Each number is 50 + 15 x the weight over its row's rms, rounded and kept within 0 to 99. Layers, rows and columns count from 0. The size before them is the row's rms in percent of the matrix's.

# up: layer 8 MLP up, 448x224, rms 0.0601, rows 439-447, columns 0-55
# down: layer 8 MLP down (transposed), 448x224, rms 0.052, rows 439-447, columns 0-55
# gate: layer 8 MLP gate, 448x224, rms 0.059, rows 440-447, columns 0-55
up439 101:48 44 46 44 39 68 38 58 20 45 27 54 59 42 33 64 55 86 60 25 63 54 51 40 49 55 54 46 49 51 74 40 41 46 35 38 66 28 64 82 78 47 38 38 34 68 54 52 44 61 77 47 43 43 40 24
down439 105:51 56 45 64 88 70 54 31 47 56 71 57 46 41 32 35 39 28 56 52 75 82 55 67 76 59 49 42 79 45 54 59 59 58 18 63 77 41 66 57 49 52 48 52 57 55 32 40 60 36 27 44 60 34 68 17
gate440 106:38 88 50 78 35 38 45 44 21 50 52 34 14 70 47 39 45 26 50 52 71 50 66 52 34 42 51 53 40 25 55 33 50 52 56 61 51 23 27 48 67 58 79 72 68 04 83 40 51 42 39 34 74 54 63 44
up440 098:66 45 47 71 40 76 40 31 75 45 78 38 14 58 53 66 59 43 40 51 52 70 57 64 49 41 40 46 61 33 51 74 78 52 49 43 60 43 49 73 45 22 79 59 50 37 45 64 73 68 38 64 45 27 44 52
down440 102:54 50 42 47 64 47 94 69 36 30 31 67 62 55 41 38 70 71 49 12 44 27 46 62 45 65 22 33 54 22 62 62 48 53 20 65 46 37 65 61 38 39 41 63 46 57 56 55 30 23 29 57 71 50 23 55
gate441 100:32 27 63 63 42 76 62 48 60 27 72 28 52 44 25 37 42 59 35 55 61 54 68 43 58 42 67 55 32 59 79 56 56 46 46 37 61 45 50 48 62 57 46 27 48 72 63 53 49 25 44 43 32 53 52 63
up441 089:66 38 57 39 38 52 52 30 56 85 62 49 54 36 30 32 70 45 52 42 51 61 54 47 39 48 41 53 21 55 46 30 72 74 58 59 58 35 32 57 39 77 42 38 54 40 72 49 68 48 54 42 51 29 67 42
down441 095:48 45 59 20 55 39 56 26 30 33 37 66 43 57 26 60 42 38 36 43 69 35 68 52 46 10 46 52 37 55 50 55 59 67 37 50 55 40 62 59 58 35 66 32 51 34 45 27 34 36 70 58 34 48 59 50
gate442 092:56 47 61 45 77 45 40 59 43 30 46 65 65 45 60 61 30 44 55 36 40 43 59 63 35 61 45 62 54 37 74 67 57 52 69 26 61 11 41 29 71 44 54 47 60 17 61 23 75 57 79 73 38 46 39 41
up442 091:48 45 53 67 78 29 43 59 48 20 35 29 44 47 76 34 60 41 75 65 44 34 55 68 34 47 23 33 75 35 53 53 26 50 50 27 34 50 56 47 61 35 46 55 22 52 48 49 54 36 52 46 75 42 34 48
down442 094:52 33 61 39 68 53 56 20 42 79 61 54 35 45 30 42 34 51 32 39 40 86 33 32 63 31 76 48 45 36 37 32 58 35 37 76 70 55 59 49 45 61 52 59 61 46 47 36 42 61 45 42 33 58 99 68
gate443 099:68 39 42 24 37 70 41 06 36 18 32 53 37 28 44 35 32 57 40 65 44 62 44 60 50 44 56 25 62 12 36 53 59 40 45 47 43 73 54 39 66 41 82 55 56 44 73 61 48 47 54 29 67 59 72 46
up443 100:24 68 49 62 45 33 55 51 65 60 45 33 55 53 73 52 47 60 59 83 26 51 42 42 72 44 44 52 28 40 43 50 36 40 35 55 50 51 54 88 49 60 57 44 59 58 68 99 37 44 36 55 34 16 47 83
down443 100:39 60 49 39 50 47 53 39 56 46 44 52 56 52 48 55 41 39 55 55 47 15 46 52 37 22 38 56 68 36 50 39 49 53 44 54 33 67 65 60 25 42 46 52 43 45 49 51 52 39 47 17 45 28 35 63
gate444 108:54 63 54 32 68 64 37 49 49 23 61 75 61 63 46 33 39 92 55 52 50 67 60 56 06 53 57 54 39 48 76 82 35 25 41 62 36 48 19 63 52 67 51 43 40 43 46 43 30 77 79 49 61 28 58 50
up444 104:46 60 56 52 53 33 80 24 53 51 21 96 52 75 78 51 26 57 30 48 65 49 57 40 51 41 30 46 53 67 95 55 53 47 69 95 49 53 62 54 73 34 22 55 51 45 40 33 46 37 52 50 60 47 63 59
down444 109:38 47 63 50 46 53 63 65 47 99 78 63 36 55 62 62 35 48 22 41 57 47 56 30 86 62 56 25 46 44 40 57 50 66 66 57 51 52 64 46 57 73 44 51 46 65 37 44 55 45 63 52 58 38 56 30
gate445 098:64 74 38 50 38 76 43 34 62 47 49 43 54 61 51 85 79 44 42 48 30 49 72 32 63 42 53 59 43 72 30 53 59 35 38 32 50 45 55 38 29 58 29 63 54 48 60 31 30 45 63 50 51 50 50 67
up445 098:57 54 51 25 29 45 48 58 52 22 59 66 47 54 64 36 43 62 61 65 60 58 65 33 56 51 49 40 44 47 20 55 65 51 44 64 68 68 51 55 55 71 45 26 55 39 67 54 63 51 36 35 53 77 46 66
down445 105:41 53 64 31 57 41 45 48 41 49 61 45 48 79 53 67 84 52 57 38 56 53 40 30 22 52 36 68 47 21 44 19 63 41 52 57 40 51 44 26 37 32 43 43 41 55 61 45 05 58 58 47 49 62 54 52
gate446 099:39 58 76 65 52 34 83 39 29 75 27 41 27 23 58 76 43 26 59 29 49 60 48 40 74 44 77 44 55 34 45 40 53 36 58 60 61 81 45 80 71 50 67 37 66 23 35 56 21 77 81 45 71 59 56 43
up446 097:43 60 43 30 12 77 40 54 46 33 69 70 63 31 78 86 37 48 29 56 32 55 50 60 53 34 32 23 42 30 61 45 45 51 40 39 32 50 63 38 22 64 50 82 55 38 57 22 38 58 55 48 52 56 56 47
down446 095:36 51 56 16 89 54 59 40 43 53 44 47 34 64 44 69 54 48 43 53 40 47 49 27 57 26 48 41 65 53 67 64 43 40 56 76 45 64 65 58 55 83 71 63 49 63 43 71 55 48 39 51 58 58 45 56
gate447 100:44 79 49 30 73 64 59 44 75 56 37 59 39 27 66 55 41 46 60 74 34 12 44 47 53 34 13 62 37 43 51 43 60 46 48 45 62 54 60 62 26 59 46 70 22 56 53 58 40 67 42 51 45 48 29 54
up447 104:78 76 30 63 44 49 71 59 52 46 40 69 48 55 57 34 63 58 63 35 60 37 54 69 50 43 39 64 47 70 42 44 59 54 80 49 45 53 68 34 60 50 66 38 56 48 35 58 51 85 39 56 32 52 56 64
down447 104:54 99 60 56 54 56 23 42 54 41 57 64 39 36 71 39 71 28 68 49 37 49 50 55 48 70 49 58 54 29 48 52 67 62 40 52 51 52 33 62 81 35 46 43 63 48 33 19 65 37 58 41 38 50 34 60